Part of a small language model's weights: width 224, tied embeddings.
Each number is 200 + 40 x the weight over its row's rms, rounded and kept within 0 to 999. Layers, rows and columns count from 0. The size before them is the row's rms in percent of the matrix's.

# down: layer 15 MLP down (transposed), 576x224, rms 0.171, rows 66-86, columns 0-111
# gate: layer 15 MLP gate, 576x224, rms 0.18, rows 67-87, columns 0-111
# up: layer 15 MLP up, 576x224, rms 0.17, rows 67-86, columns 0-111
down66,098,241,238,179,192,106,238,121,264,238,195,228,138,268,223,218,193,146,212,181,261,180,157,212,215,241,244,130,164,276,241,165,155,191,196,197,248,176,140,129,148,204,154,225,260,134,226,249,181,230,219,254,225,134,150,125,214,167,232,199,193,166,175,315,237,223,141,255,241,192,177,202,224,256,267,215,197,182,183,188,268,141,230,207,251,188,167,171,187,186,207,182,116,148,175,190,249,212,138,265,205,258,227,248,169,202,191,198,300,179,269,156,299
gate67,091,169,224,183,193,188,293,130,103,197,170,234,220,195,203,191,124,199,200,136,180,201,187,247,212,187,205,193,222,235,209,155,232,187,250,182,161,243,199,206,228,211,148,206,198,135,248,213,146,220,128,148,161,194,162,220,246,202,258,219,234,246,203,217,261,156,237,201,136,202,242,220,200,194,209,221,182,230,224,239,217,257,191,244,207,235,165,153,194,284,287,182,142,261,174,264,207,164,141,224,209,175,178,171,205,241,162,258,235,168,249,207,206
up67,096,222,162,223,200,220,156,201,168,120,227,162,169,195,182,247,149,132,236,181,247,165,166,143,263,138,176,169,217,206,164,211,205,194,196,231,229,149,174,212,176,227,158,215,152,239,218,122,241,249,165,242,231,238,163,137,173,254,208,156,179,191,195,168,208,228,206,193,211,158,168,182,216,187,193,270,128,212,201,173,235,234,226,231,282,183,221,240,207,168,135,226,179,192,149,201,239,263,141,184,199,153,233,250,164,132,238,192,246,258,161,164,242
down67,100,195,226,221,252,165,239,255,195,206,285,74,158,244,162,140,226,185,258,154,171,174,221,205,224,208,235,123,173,161,136,229,254,202,264,145,162,176,109,251,290,215,202,235,176,210,152,156,246,266,223,183,274,274,171,142,205,126,216,262,225,166,228,179,153,187,225,234,210,247,205,219,180,152,202,205,237,207,183,143,227,194,224,175,191,278,244,199,220,212,202,154,226,267,226,221,160,162,218,203,217,211,155,238,248,231,224,236,270,229,166,234,201
gate68,084,166,196,217,161,207,174,228,173,189,211,172,191,180,181,299,298,138,192,128,215,204,135,230,155,233,185,163,194,178,146,248,181,184,183,193,277,251,240,195,178,161,201,257,218,190,221,187,192,202,232,222,218,189,170,182,267,178,172,241,206,186,181,163,230,189,145,167,279,182,263,129,259,171,248,260,197,243,154,225,174,210,219,109,298,172,182,151,219,267,206,208,173,195,214,249,236,291,174,164,223,140,223,224,223,299,190,191,211,135,255,175,203
up68,087,222,182,166,136,182,201,152,213,197,195,267,289,184,206,182,216,206,188,164,171,211,194,212,185,278,255,209,173,174,206,112,162,238,159,197,203,172,223,233,160,110,223,170,250,194,246,153,197,191,149,243,185,151,216,247,247,171,193,225,135,193,174,178,213,159,140,209,219,317,207,238,216,195,270,173,193,260,171,220,289,155,163,218,148,288,165,265,257,98,221,156,207,179,193,225,201,142,245,187,177,202,245,223,169,271,203,207,173,183,193,158,241
down68,083,237,139,126,268,182,200,239,206,201,193,210,139,172,203,208,194,246,178,195,194,194,257,157,178,203,143,211,233,228,178,218,204,210,221,222,231,121,168,350,227,263,144,164,167,199,224,222,158,249,164,223,162,174,232,213,276,199,162,230,251,175,212,253,233,119,231,173,216,238,233,229,134,258,146,194,160,184,167,199,192,201,193,106,171,192,170,170,194,313,152,242,205,172,129,211,245,227,199,184,153,304,216,140,203,215,213,153,275,192,291,125,188
gate69,078,221,182,174,217,221,169,202,260,133,226,193,194,159,190,202,221,211,133,222,171,156,193,253,252,265,275,221,250,206,146,159,196,175,229,223,235,232,269,202,149,227,208,136,182,242,220,170,130,155,214,102,180,198,275,223,215,174,227,209,292,119,235,210,234,201,205,148,163,302,219,221,286,236,191,171,151,230,192,184,169,242,187,216,181,206,212,228,163,142,128,182,172,174,171,200,250,180,201,276,140,197,227,178,185,199,188,119,192,227,183,212,181
up69,089,164,189,235,150,230,225,184,134,183,198,243,193,253,189,148,203,260,169,174,198,177,217,183,145,280,154,245,185,201,256,201,208,214,226,242,167,169,159,168,293,263,146,202,259,240,223,256,160,200,145,213,163,219,191,193,254,291,216,145,133,222,234,205,166,230,220,134,280,245,196,160,150,156,220,150,302,216,173,212,181,160,156,194,185,203,194,219,146,140,158,211,136,146,203,194,254,235,186,193,180,132,221,197,245,206,185,273,238,227,134,201,214
down69,083,213,177,221,183,208,260,148,252,233,195,178,138,142,179,228,192,183,215,168,255,196,232,141,153,193,153,273,188,203,226,254,179,118,197,173,236,229,216,205,173,199,171,226,215,247,254,88,231,235,233,162,163,177,112,157,253,259,216,220,156,125,157,250,235,224,194,196,235,130,188,263,174,217,159,180,125,164,230,175,235,253,239,122,270,202,247,199,223,236,193,147,181,148,230,247,197,210,186,187,233,168,204,228,155,173,214,153,167,241,190,219,211
gate70,094,138,162,208,260,175,170,140,240,193,164,128,225,208,230,169,201,222,235,203,241,206,255,162,136,200,219,211,219,172,171,165,181,201,234,272,189,192,262,181,213,226,187,201,238,213,226,186,232,167,257,168,268,231,194,204,154,231,236,168,205,243,182,261,159,252,250,193,190,225,211,259,156,222,172,282,234,135,261,151,158,139,202,176,232,186,187,117,199,145,177,240,167,229,177,191,207,182,138,205,221,206,265,179,201,130,201,131,191,207,189,221,157
up70,094,165,207,168,214,179,244,180,215,143,238,159,204,175,163,243,210,204,178,218,246,243,126,221,128,161,171,213,235,187,130,192,217,167,235,195,222,147,166,200,244,169,268,210,211,184,232,201,161,190,159,148,168,243,141,168,187,196,193,195,169,192,239,248,200,197,199,198,176,171,181,227,186,197,170,186,206,235,218,146,139,196,243,287,130,234,199,199,180,286,158,235,235,243,155,204,229,163,217,153,166,146,193,141,211,122,213,273,177,249,201,166,166
down70,097,163,228,229,157,205,221,217,174,232,224,237,168,221,211,236,266,225,179,165,174,224,217,245,170,251,144,230,193,192,218,198,226,160,198,197,181,125,176,181,185,188,216,248,261,168,270,140,235,174,170,228,197,200,193,179,160,166,150,179,218,245,194,214,197,230,225,138,180,215,171,262,187,193,231,166,261,240,284,260,186,177,229,207,187,230,170,143,168,208,227,171,233,245,196,191,252,142,162,164,229,259,245,231,195,144,161,121,283,213,228,184,181
gate71,109,225,203,238,225,303,207,210,200,213,238,231,197,201,182,141,165,148,187,189,200,241,212,203,265,171,163,228,246,201,196,152,154,194,215,266,222,220,201,219,237,250,159,138,178,230,193,205,123,147,250,280,238,249,260,214,198,109,222,203,203,168,186,292,181,254,177,307,132,141,226,231,185,243,283,225,128,178,188,221,235,190,214,218,196,227,199,141,202,196,234,248,148,188,262,196,210,214,148,138,225,141,224,194,181,200,237,212,138,128,182,214,163
up71,096,127,194,186,222,184,199,239,202,181,234,185,189,162,191,212,140,182,143,230,169,176,159,179,216,279,156,246,182,258,210,150,218,229,216,200,270,44,179,265,167,246,233,171,109,212,182,165,202,172,211,138,254,167,207,200,165,124,177,228,184,239,159,186,161,244,131,226,137,165,195,260,268,172,193,189,225,132,125,220,234,284,236,150,240,121,197,208,167,196,191,185,187,215,198,207,269,203,167,227,237,204,265,194,201,215,169,198,211,224,245,214,186
down71,102,145,277,208,198,165,146,210,146,196,210,210,165,110,238,223,201,221,229,232,272,180,156,236,210,145,197,209,185,180,231,191,193,197,192,232,129,218,224,252,161,241,195,221,235,152,181,259,186,220,208,143,216,180,207,149,252,226,185,281,233,241,204,243,207,245,222,226,168,217,157,210,185,149,188,148,279,183,225,239,157,231,192,213,174,148,129,229,164,203,186,191,218,212,243,211,210,145,215,202,176,197,218,179,124,121,181,182,132,216,172,301,257
gate72,073,197,215,275,179,231,210,268,230,237,232,193,170,246,227,246,195,180,207,222,241,238,198,227,272,192,248,90,191,229,187,225,234,208,243,216,270,209,151,157,153,247,256,225,219,256,221,168,230,193,254,149,126,251,174,152,241,198,174,243,177,110,220,225,187,216,192,181,159,193,134,240,225,203,198,276,133,157,158,229,205,160,132,203,202,183,191,182,210,147,195,248,201,168,209,133,182,267,186,192,231,183,207,202,151,229,218,147,213,244,200,178,149
up72,070,285,259,230,155,151,207,207,275,179,201,181,202,180,223,233,175,161,193,184,279,328,140,214,206,173,290,129,157,196,213,206,223,144,215,230,197,238,200,183,182,190,209,210,202,205,129,199,223,206,249,199,205,236,273,156,209,172,223,225,222,142,179,218,188,214,203,197,183,208,204,160,179,178,237,201,156,203,249,223,218,200,236,217,216,243,198,149,159,255,252,144,247,210,160,248,219,252,202,128,207,177,175,194,201,215,245,201,202,263,197,208,173
down72,077,49,206,223,169,211,153,182,151,196,178,174,191,144,134,171,202,153,233,223,174,174,240,182,192,268,187,210,242,162,210,263,230,177,116,228,251,230,269,185,240,264,196,180,152,186,187,301,212,214,228,242,223,203,193,226,187,191,230,176,238,221,181,198,249,260,242,226,156,201,130,311,223,191,180,163,147,172,224,212,189,231,221,213,218,164,196,189,212,150,213,202,189,244,173,212,199,177,176,222,188,208,193,194,202,284,229,215,197,181,225,171,169
gate73,088,159,238,221,223,209,154,310,188,207,194,180,186,147,154,117,230,101,199,172,220,243,164,208,208,230,241,207,206,222,160,135,242,262,143,195,216,155,298,199,163,189,278,181,214,243,238,144,157,148,174,179,236,233,226,183,252,216,208,159,214,266,149,233,228,185,207,242,197,168,193,201,190,206,188,184,243,136,138,163,213,254,215,247,143,286,265,214,210,190,202,251,142,181,186,261,224,253,180,183,163,161,281,199,210,268,195,235,176,187,200,211,196
up73,098,160,164,119,166,255,244,163,177,180,237,151,192,240,185,235,202,223,193,208,151,248,243,203,188,246,210,201,252,231,185,180,257,284,248,261,137,189,196,188,200,197,145,185,172,209,159,207,276,247,233,215,189,220,196,217,258,138,152,249,253,162,229,196,292,212,193,210,288,219,175,218,250,200,298,217,215,210,240,216,138,163,243,173,212,134,158,202,211,186,260,181,187,254,217,94,176,227,198,245,191,220,173,269,187,210,109,150,176,188,157,157,249
down73,088,165,196,186,216,183,154,203,228,170,228,210,216,288,207,177,164,171,234,185,212,201,178,196,270,244,180,258,224,214,194,266,190,198,161,237,175,217,219,199,203,273,136,190,197,235,220,183,180,239,204,182,158,267,213,191,185,224,166,275,163,225,223,175,161,93,198,177,209,168,153,256,228,138,198,227,184,177,240,209,170,151,123,182,293,257,207,214,218,258,101,253,220,203,180,172,158,166,280,183,260,288,206,192,198,178,183,241,119,236,226,159,95
gate74,099,151,118,218,179,192,209,182,189,259,238,164,139,189,213,236,216,207,169,243,218,240,166,236,150,268,193,230,202,218,204,204,192,233,312,198,213,169,146,256,169,129,200,180,222,204,213,181,178,206,220,217,253,262,237,142,115,202,185,180,137,194,249,248,207,239,203,239,181,228,205,179,233,242,189,211,127,171,155,185,202,206,167,239,122,201,266,160,103,143,198,242,180,206,180,91,248,227,173,179,117,201,188,189,228,148,201,150,204,200,138,237,234
up74,097,204,223,177,165,197,179,189,206,253,214,224,190,210,229,150,234,185,136,162,166,157,215,151,202,246,162,137,175,305,211,211,171,163,268,204,201,140,227,257,128,248,153,172,160,169,196,229,179,188,267,224,222,230,95,190,132,239,231,199,253,165,232,200,280,129,237,158,238,179,219,156,215,177,220,216,222,170,137,211,197,307,211,206,168,186,263,100,195,216,174,240,247,242,193,200,259,264,191,164,217,266,245,221,215,169,237,160,255,232,187,224,307
down74,095,198,138,138,188,167,126,204,230,194,185,178,169,145,198,159,191,211,205,208,158,173,164,262,202,206,219,202,269,195,274,157,199,264,228,135,215,258,232,236,187,254,196,170,215,158,235,130,208,187,265,189,177,157,179,185,202,185,240,227,166,192,162,147,243,255,203,233,190,214,172,193,207,277,177,210,207,220,202,155,236,197,134,171,233,218,264,148,194,222,178,169,232,185,201,136,200,155,119,248,158,224,205,263,298,274,194,167,136,195,248,186,170
gate75,116,185,177,163,195,163,243,274,265,180,149,196,171,173,274,207,183,191,261,215,252,200,210,174,258,282,187,218,173,172,190,244,229,255,197,165,199,162,225,149,168,190,232,140,188,201,209,179,147,259,226,145,273,260,165,177,150,171,288,275,171,177,186,173,188,253,213,230,138,211,258,154,153,258,184,204,190,185,265,224,193,229,240,171,196,158,207,229,154,187,164,154,238,275,239,164,153,222,165,171,226,179,219,157,209,141,236,125,250,188,250,256,214
up75,117,251,87,221,213,243,234,252,235,135,198,168,181,198,182,217,216,224,141,220,158,195,189,208,196,247,192,168,243,188,212,161,192,197,204,213,220,218,273,165,130,226,234,204,215,160,202,162,270,189,145,195,246,238,172,207,286,174,253,199,169,215,243,128,230,201,180,190,128,247,244,213,228,204,232,150,184,187,221,224,204,265,186,221,174,135,93,234,175,221,193,187,235,200,233,105,156,165,256,201,225,132,193,195,204,200,200,107,204,202,208,166,169
down75,122,206,128,190,230,173,141,287,198,180,159,182,189,169,180,194,217,172,183,230,196,237,210,148,181,287,158,193,177,258,299,133,188,249,253,179,169,125,220,188,141,176,214,233,250,197,222,176,223,200,220,156,228,164,182,265,268,147,212,227,204,265,197,209,242,259,131,243,180,264,250,195,207,204,206,269,213,215,210,218,216,186,162,288,179,195,189,259,164,244,253,278,176,260,212,88,216,224,171,189,161,181,192,234,121,214,133,257,197,202,212,259,212
gate76,101,186,214,201,284,172,211,183,178,208,114,200,236,178,259,196,168,213,164,156,194,163,155,180,236,147,217,236,198,187,196,144,211,227,168,218,255,168,173,201,235,188,182,217,187,199,171,210,149,221,235,173,222,225,158,202,189,193,317,237,249,219,242,192,211,249,176,141,240,183,171,247,214,236,155,197,185,208,215,207,164,224,237,184,192,171,129,227,214,119,142,150,197,152,209,201,166,166,176,132,108,252,120,159,185,179,128,189,268,142,171,239,249
up76,106,190,285,233,198,188,193,182,190,139,144,141,237,166,275,233,166,158,214,145,172,157,135,201,195,218,212,156,215,200,220,165,205,284,162,166,242,246,192,182,216,312,217,228,232,141,142,234,148,161,227,178,220,192,191,186,246,160,246,181,317,168,215,156,178,256,201,215,230,144,188,194,172,217,139,212,233,244,193,200,117,235,190,212,237,164,150,246,170,188,181,217,229,166,173,191,124,192,165,144,113,203,257,172,235,196,198,158,217,161,218,218,181
down76,116,142,218,181,225,169,229,198,194,242,171,167,197,174,225,177,213,204,171,261,213,213,200,246,198,170,219,200,220,265,182,181,190,184,229,204,215,238,252,191,238,222,152,276,174,218,148,163,176,266,238,218,268,185,220,197,208,183,219,273,220,219,211,222,200,246,152,173,204,215,162,251,167,262,227,138,294,302,154,216,230,188,203,171,207,134,167,197,262,275,209,242,223,221,214,218,201,241,188,216,178,229,155,179,217,173,217,232,118,175,253,151,175
gate77,076,233,188,218,137,96,238,155,230,235,238,183,190,246,275,191,256,148,233,135,101,189,181,214,245,217,239,199,205,166,277,259,177,256,206,202,145,224,184,161,177,240,145,203,82,172,275,198,284,158,181,146,271,206,249,188,259,235,137,158,195,139,219,197,215,192,241,203,209,222,196,205,187,266,219,165,157,250,181,162,179,193,240,229,167,181,195,178,185,266,248,207,207,248,185,228,218,178,192,214,145,227,187,180,205,240,144,258,176,206,220,188,252
up77,069,227,163,149,147,187,241,203,164,207,262,196,130,215,245,254,186,170,266,171,121,180,196,211,232,176,177,131,152,210,211,224,174,203,212,170,187,172,199,158,182,246,178,299,87,272,172,170,244,130,126,211,245,286,221,198,200,184,188,253,114,210,252,137,191,202,235,200,181,250,202,252,137,291,205,221,159,247,220,194,189,198,228,199,229,158,196,204,242,193,254,185,256,255,170,212,243,154,241,253,213,195,234,214,205,223,153,209,193,228,199,219,281
down77,083,185,202,225,277,267,187,211,226,219,211,165,218,199,162,156,255,193,245,243,289,247,229,127,217,175,193,215,257,150,177,270,153,174,225,235,156,202,227,140,135,226,218,184,277,183,124,216,225,196,263,207,173,181,134,225,178,233,194,144,203,141,96,177,148,254,187,251,281,130,236,251,208,152,224,198,181,117,172,206,241,174,184,208,240,169,230,158,205,161,181,230,211,225,305,204,226,157,139,106,208,248,244,181,122,177,228,165,129,166,222,167,190
gate78,086,194,211,221,227,260,187,268,141,222,242,122,243,177,231,164,234,186,186,153,166,241,204,238,247,274,173,167,205,243,200,177,203,186,248,187,194,185,158,251,179,133,149,163,209,181,203,199,91,173,167,268,220,178,223,210,207,176,193,192,244,155,175,190,203,171,237,236,165,172,249,259,153,177,198,248,191,108,244,229,187,175,169,203,147,242,261,255,134,173,162,144,149,240,181,221,273,255,159,202,170,155,188,272,188,179,133,282,211,83,180,261,202
up78,084,224,208,146,152,192,208,197,227,233,203,226,151,194,174,258,224,223,191,224,186,176,256,162,215,205,243,279,145,208,249,268,221,178,241,152,277,69,187,236,245,156,208,285,152,192,215,174,196,197,258,162,193,227,242,171,124,108,182,239,219,248,221,118,113,214,250,202,224,231,201,206,138,203,206,219,218,228,214,230,220,170,151,186,188,191,204,167,207,177,215,218,239,154,173,164,150,241,241,225,266,208,168,194,113,209,195,151,202,184,194,176,156
down78,089,164,170,207,206,250,235,226,201,206,210,185,239,197,142,233,179,251,191,172,178,175,134,185,168,190,222,215,179,139,201,248,252,182,183,208,214,249,191,190,198,244,208,186,130,181,202,256,229,152,259,159,226,161,272,200,205,171,198,163,184,172,163,156,166,246,262,236,170,160,186,211,181,184,189,138,126,208,251,174,297,141,197,233,179,242,235,102,236,209,165,185,219,200,178,165,182,237,222,232,218,203,81,166,230,290,219,180,85,168,155,174,197
gate79,106,195,169,148,323,191,208,185,221,231,188,126,271,194,195,218,184,209,176,244,226,219,247,186,132,142,199,141,187,212,184,204,231,211,211,144,219,194,236,219,220,186,251,193,196,224,232,218,170,246,131,252,193,181,231,214,154,158,162,211,190,215,149,176,190,296,134,178,109,247,237,249,102,188,238,244,141,188,147,230,210,189,190,197,211,181,290,158,175,208,163,207,135,190,266,151,211,221,241,223,170,173,243,211,168,213,160,215,202,169,159,229,258
up79,102,147,236,197,217,145,194,142,186,210,216,124,240,200,167,164,197,173,219,216,177,196,164,150,239,183,225,134,219,270,199,265,142,193,199,167,155,220,178,223,199,245,215,235,156,132,218,151,188,232,201,152,161,158,159,166,194,203,268,204,119,175,233,198,206,175,175,259,273,148,233,140,173,178,189,252,211,195,208,337,240,166,214,141,236,249,168,169,153,192,183,189,165,152,149,161,192,170,128,177,156,141,300,223,149,168,163,231,276,206,121,199,203
down79,108,260,284,236,180,221,182,147,197,125,282,162,207,142,165,152,217,169,186,257,157,195,235,124,192,147,201,204,159,222,208,243,129,237,161,189,191,174,209,205,245,227,220,206,190,147,167,176,174,214,167,261,228,241,157,206,184,172,219,274,171,221,167,126,261,231,223,177,247,270,198,152,167,175,245,211,234,176,221,139,176,251,199,217,168,222,102,142,199,283,160,165,155,234,180,154,168,187,269,198,187,216,189,234,173,197,228,220,212,207,144,184,220
gate80,099,212,227,133,269,152,234,238,137,274,165,199,198,196,209,258,204,150,227,212,242,188,290,216,150,132,213,166,235,174,275,130,162,191,178,257,207,184,203,202,209,265,202,125,201,215,274,210,225,204,294,182,143,200,175,148,187,229,170,254,169,256,206,223,181,189,220,229,184,182,258,173,243,158,202,215,163,275,152,223,247,244,313,195,185,218,227,175,151,198,236,211,158,253,225,215,207,184,185,175,203,162,179,190,219,163,229,194,229,138,109,206,203
up80,100,147,243,115,189,133,242,226,290,102,240,193,220,251,251,200,198,183,208,151,217,158,176,194,184,152,169,154,232,172,261,222,152,201,188,213,217,159,221,208,162,229,211,257,234,218,99,214,272,225,208,226,228,246,187,259,189,165,197,249,259,202,147,273,242,158,228,103,236,202,169,250,199,191,110,200,195,201,320,168,240,159,120,139,195,239,172,240,190,164,111,246,187,208,243,166,254,231,218,169,248,232,227,213,196,210,188,196,148,195,168,192,202
down80,093,183,222,212,153,105,212,216,153,190,136,200,225,163,158,227,205,261,139,282,226,237,189,283,213,212,153,231,230,139,233,209,263,169,157,208,233,238,223,208,213,260,154,221,198,233,147,216,228,178,141,145,146,229,220,205,289,152,236,185,214,172,248,166,202,221,229,286,154,184,217,192,174,262,216,226,177,216,191,111,198,170,150,248,175,189,252,175,201,190,257,178,264,168,278,249,215,212,211,161,208,188,287,232,176,154,203,189,214,211,189,138,168
gate81,096,149,177,161,193,236,227,170,177,180,119,272,233,166,171,174,132,256,248,214,167,276,213,204,170,201,163,199,226,190,248,217,286,178,201,190,174,244,222,226,264,207,138,221,143,214,188,207,187,191,199,124,234,178,227,219,264,177,217,154,138,170,221,214,201,206,223,186,168,222,250,206,130,205,295,190,247,138,209,157,209,200,285,210,152,174,198,238,199,246,202,193,192,220,196,197,182,166,173,177,227,170,217,135,121,289,189,120,232,197,199,157,186
up81,104,193,194,235,215,245,241,147,207,179,148,246,177,183,101,205,264,135,215,236,209,185,215,220,260,135,198,198,199,202,153,191,273,228,224,178,222,182,210,117,231,135,241,161,152,206,163,190,159,197,157,171,209,260,209,198,223,179,199,132,159,203,199,150,222,266,227,217,173,252,185,107,251,165,191,195,180,204,226,128,191,250,261,229,137,233,278,241,215,242,211,204,226,203,152,247,206,123,154,246,176,200,225,155,200,169,158,237,181,234,162,213,182
down81,101,195,171,154,151,187,130,216,214,152,231,204,126,294,195,238,183,233,267,215,196,276,178,148,169,171,139,181,251,237,234,230,237,198,188,163,206,215,164,193,279,234,188,204,186,142,216,185,242,165,234,147,193,121,208,259,228,198,157,179,218,250,172,165,230,199,171,143,228,182,216,235,182,236,216,181,195,192,177,159,139,144,205,192,204,160,203,183,256,155,152,216,218,204,268,193,232,246,190,134,224,313,250,181,133,242,235,208,201,154,184,228,180
gate82,104,232,99,234,181,224,192,152,97,252,216,213,183,242,163,165,229,169,245,176,193,216,168,172,313,260,179,187,148,199,170,207,187,206,227,144,263,250,178,151,218,186,157,131,194,212,172,192,200,181,199,215,295,160,231,265,234,262,149,163,133,174,153,244,202,163,211,182,254,215,153,192,188,176,186,216,186,224,288,212,195,284,170,195,172,251,173,271,189,225,246,236,175,160,214,247,161,150,169,157,169,213,208,153,182,184,109,172,237,283,165,169,197
up82,104,159,239,158,198,236,170,233,281,270,259,198,144,228,201,261,202,193,210,229,174,169,171,198,223,236,188,224,198,257,191,215,154,163,164,210,209,130,200,194,222,222,186,185,169,227,247,180,176,243,221,223,153,193,199,160,231,198,209,163,256,224,182,256,202,231,150,237,146,193,174,197,157,225,144,177,215,228,260,121,230,157,167,141,117,157,201,241,235,246,168,243,247,164,231,208,335,212,244,124,183,200,230,219,178,207,227,179,207,187,194,146,261
down82,104,155,204,204,166,178,184,144,256,278,231,218,185,203,206,232,195,280,160,203,194,241,241,173,250,252,122,187,215,249,129,210,244,174,263,165,258,192,237,178,228,196,192,194,220,229,142,178,237,265,237,206,203,139,228,125,231,224,272,213,181,208,233,179,187,198,208,254,207,213,190,205,202,244,174,261,190,172,223,160,222,107,195,222,248,160,169,171,284,206,188,115,217,241,210,225,163,177,200,207,239,148,197,286,186,224,231,209,102,194,202,188,198
gate83,107,123,148,199,132,159,289,165,262,115,190,186,236,210,253,196,183,204,233,137,223,240,185,194,244,183,272,215,250,188,215,169,207,193,274,245,281,156,119,261,237,210,193,185,200,261,189,212,185,137,195,252,227,176,131,180,209,140,167,187,214,240,233,206,199,215,249,198,180,169,201,136,182,232,194,217,164,205,227,192,192,164,242,165,206,201,157,240,191,208,206,233,285,219,210,188,196,214,176,152,242,266,182,181,164,229,222,174,213,215,178,176,159
up83,110,199,280,205,232,120,189,118,242,228,224,223,194,220,173,169,154,226,264,111,148,145,141,78,188,206,245,191,213,197,230,239,234,225,162,94,233,113,139,200,150,153,230,145,217,208,207,160,192,195,261,135,185,245,216,198,224,160,205,218,186,232,204,231,181,229,180,224,240,186,223,227,161,178,223,244,248,155,293,171,225,206,214,179,235,215,188,167,161,202,156,147,173,232,159,206,128,179,192,236,210,179,215,207,199,192,188,263,181,135,214,213,211
down83,102,194,202,187,205,173,136,223,215,212,189,210,202,210,134,239,168,101,180,225,204,214,196,203,171,230,209,183,200,205,163,187,230,175,244,138,121,229,180,182,158,207,251,149,174,231,165,229,193,197,204,205,233,218,177,241,253,156,194,246,163,137,306,232,219,234,167,180,235,252,126,212,176,192,126,206,264,262,228,131,209,242,213,208,152,130,278,132,255,211,193,250,200,178,215,175,183,228,209,238,189,256,217,189,178,164,274,216,229,175,255,215,250
gate84,109,189,205,143,199,159,233,215,205,167,206,215,198,211,158,156,226,156,177,184,169,220,252,203,192,176,199,125,224,236,181,213,226,195,226,227,246,256,98,186,198,308,256,262,243,118,247,189,279,213,201,169,236,220,186,230,190,208,230,222,145,199,270,196,154,204,121,196,208,156,145,239,153,238,235,274,235,174,223,87,199,183,163,229,175,164,264,189,178,193,277,227,224,178,231,235,187,151,235,216,235,111,174,175,225,189,144,150,244,224,188,232,192
up84,113,227,205,221,229,205,262,120,225,123,187,214,204,202,221,198,199,230,268,200,183,219,216,265,198,155,146,231,201,211,173,215,218,224,266,232,173,220,130,169,225,146,183,252,183,242,219,195,218,260,168,239,232,211,194,205,221,267,211,140,197,209,202,186,221,183,175,237,126,165,239,190,255,156,257,248,175,245,210,115,140,210,217,239,211,228,257,190,155,246,224,149,296,200,241,242,260,178,240,156,253,148,199,273,198,218,167,201,213,215,211,282,224
down84,115,210,171,211,195,156,197,213,298,189,238,161,253,223,178,218,155,263,166,204,227,189,208,221,206,203,241,195,204,228,276,147,212,189,303,150,231,189,216,124,191,176,164,210,169,119,268,245,210,157,110,239,193,141,159,157,230,153,207,186,191,230,166,281,207,228,206,187,146,237,234,201,220,144,298,174,251,178,238,192,223,231,207,248,236,173,179,194,212,145,278,222,234,205,244,203,153,193,200,163,181,127,149,260,216,251,276,105,147,182,201,202,270
gate85,104,228,204,142,284,194,211,167,182,237,270,190,104,207,227,200,111,172,177,174,145,187,250,158,192,299,171,147,242,175,279,199,124,199,232,210,221,216,186,167,193,158,158,150,208,227,196,157,202,214,218,166,161,204,139,200,143,192,152,143,171,152,182,256,228,176,162,198,201,149,159,208,207,284,200,165,191,175,217,170,153,170,137,183,231,183,187,178,220,229,260,157,157,191,272,148,219,193,183,275,137,188,242,185,198,210,243,231,241,171,176,208,310
up85,105,191,219,214,113,232,228,213,251,150,152,198,236,166,192,174,131,186,232,155,228,145,191,262,129,151,287,152,221,282,124,169,207,177,268,156,236,173,267,170,265,235,277,166,183,240,192,256,207,171,187,198,222,195,207,261,153,191,233,222,217,215,144,236,239,164,216,241,208,178,183,220,159,166,286,182,236,240,170,240,139,144,274,243,184,219,165,173,221,113,242,205,178,213,186,219,169,230,176,155,235,178,207,207,147,259,180,192,172,205,258,167,176
down85,109,160,148,229,150,163,156,236,196,210,217,186,212,172,269,180,152,262,204,258,222,144,144,174,215,268,315,252,199,223,154,186,245,225,114,203,153,177,102,135,172,195,263,190,127,194,220,220,218,273,254,129,186,134,190,251,161,196,145,197,205,238,154,192,216,192,226,177,204,212,189,151,201,184,185,216,185,234,182,182,219,214,194,150,180,213,194,183,219,203,294,224,223,225,222,209,250,156,178,134,143,246,238,131,155,89,182,227,166,201,193,235,180
gate86,093,197,197,227,163,220,329,187,154,223,179,159,130,213,238,147,163,193,180,197,154,225,214,189,193,196,196,200,161,212,224,206,145,263,224,201,174,165,262,203,182,233,216,246,239,197,230,160,214,220,163,254,137,245,110,185,225,220,207,240,172,227,268,270,105,207,235,195,170,194,271,201,187,212,141,131,246,180,228,176,176,153,192,219,128,198,172,246,185,197,177,118,172,198,159,193,231,200,143,111,217,129,149,199,224,282,240,192,212,235,177,232,227
up86,092,180,199,132,190,152,265,231,192,222,127,223,238,253,221,265,246,142,214,213,107,201,136,248,183,196,250,211,163,203,226,260,192,192,239,219,186,199,234,199,206,225,177,259,193,173,167,194,181,274,247,238,198,196,257,190,191,215,182,268,215,218,210,163,219,138,245,228,177,185,192,214,210,225,200,249,244,164,216,169,158,250,167,201,202,233,203,174,198,226,338,130,190,165,286,235,235,144,147,190,146,283,109,181,267,254,210,141,208,221,181,146,164
down86,087,196,200,217,174,152,183,194,205,245,209,224,144,174,197,198,145,210,102,216,229,204,155,112,166,177,158,241,140,148,241,226,203,121,235,181,180,207,216,155,204,201,174,241,184,196,134,187,169,196,210,235,211,82,250,235,108,176,137,227,211,260,218,219,158,181,225,204,198,223,168,224,242,197,193,183,211,169,225,186,244,221,238,252,225,236,198,224,105,266,212,169,219,309,199,210,160,206,211,234,227,290,250,158,96,140,210,179,198,170,251,174,187
gate87,109,205,177,179,239,148,195,136,136,201,233,173,138,165,254,164,224,217,191,171,258,233,244,72,233,186,206,213,216,170,178,212,192,184,177,181,184,187,93,214,248,215,138,205,220,129,118,205,248,185,207,286,255,173,229,190,270,171,209,178,215,166,178,207,171,174,162,196,240,129,244,207,162,206,194,205,204,243,228,132,191,135,199,183,140,182,229,180,189,251,226,196,230,230,210,261,193,231,218,184,208,143,190,173,236,241,106,231,198,163,201,167,286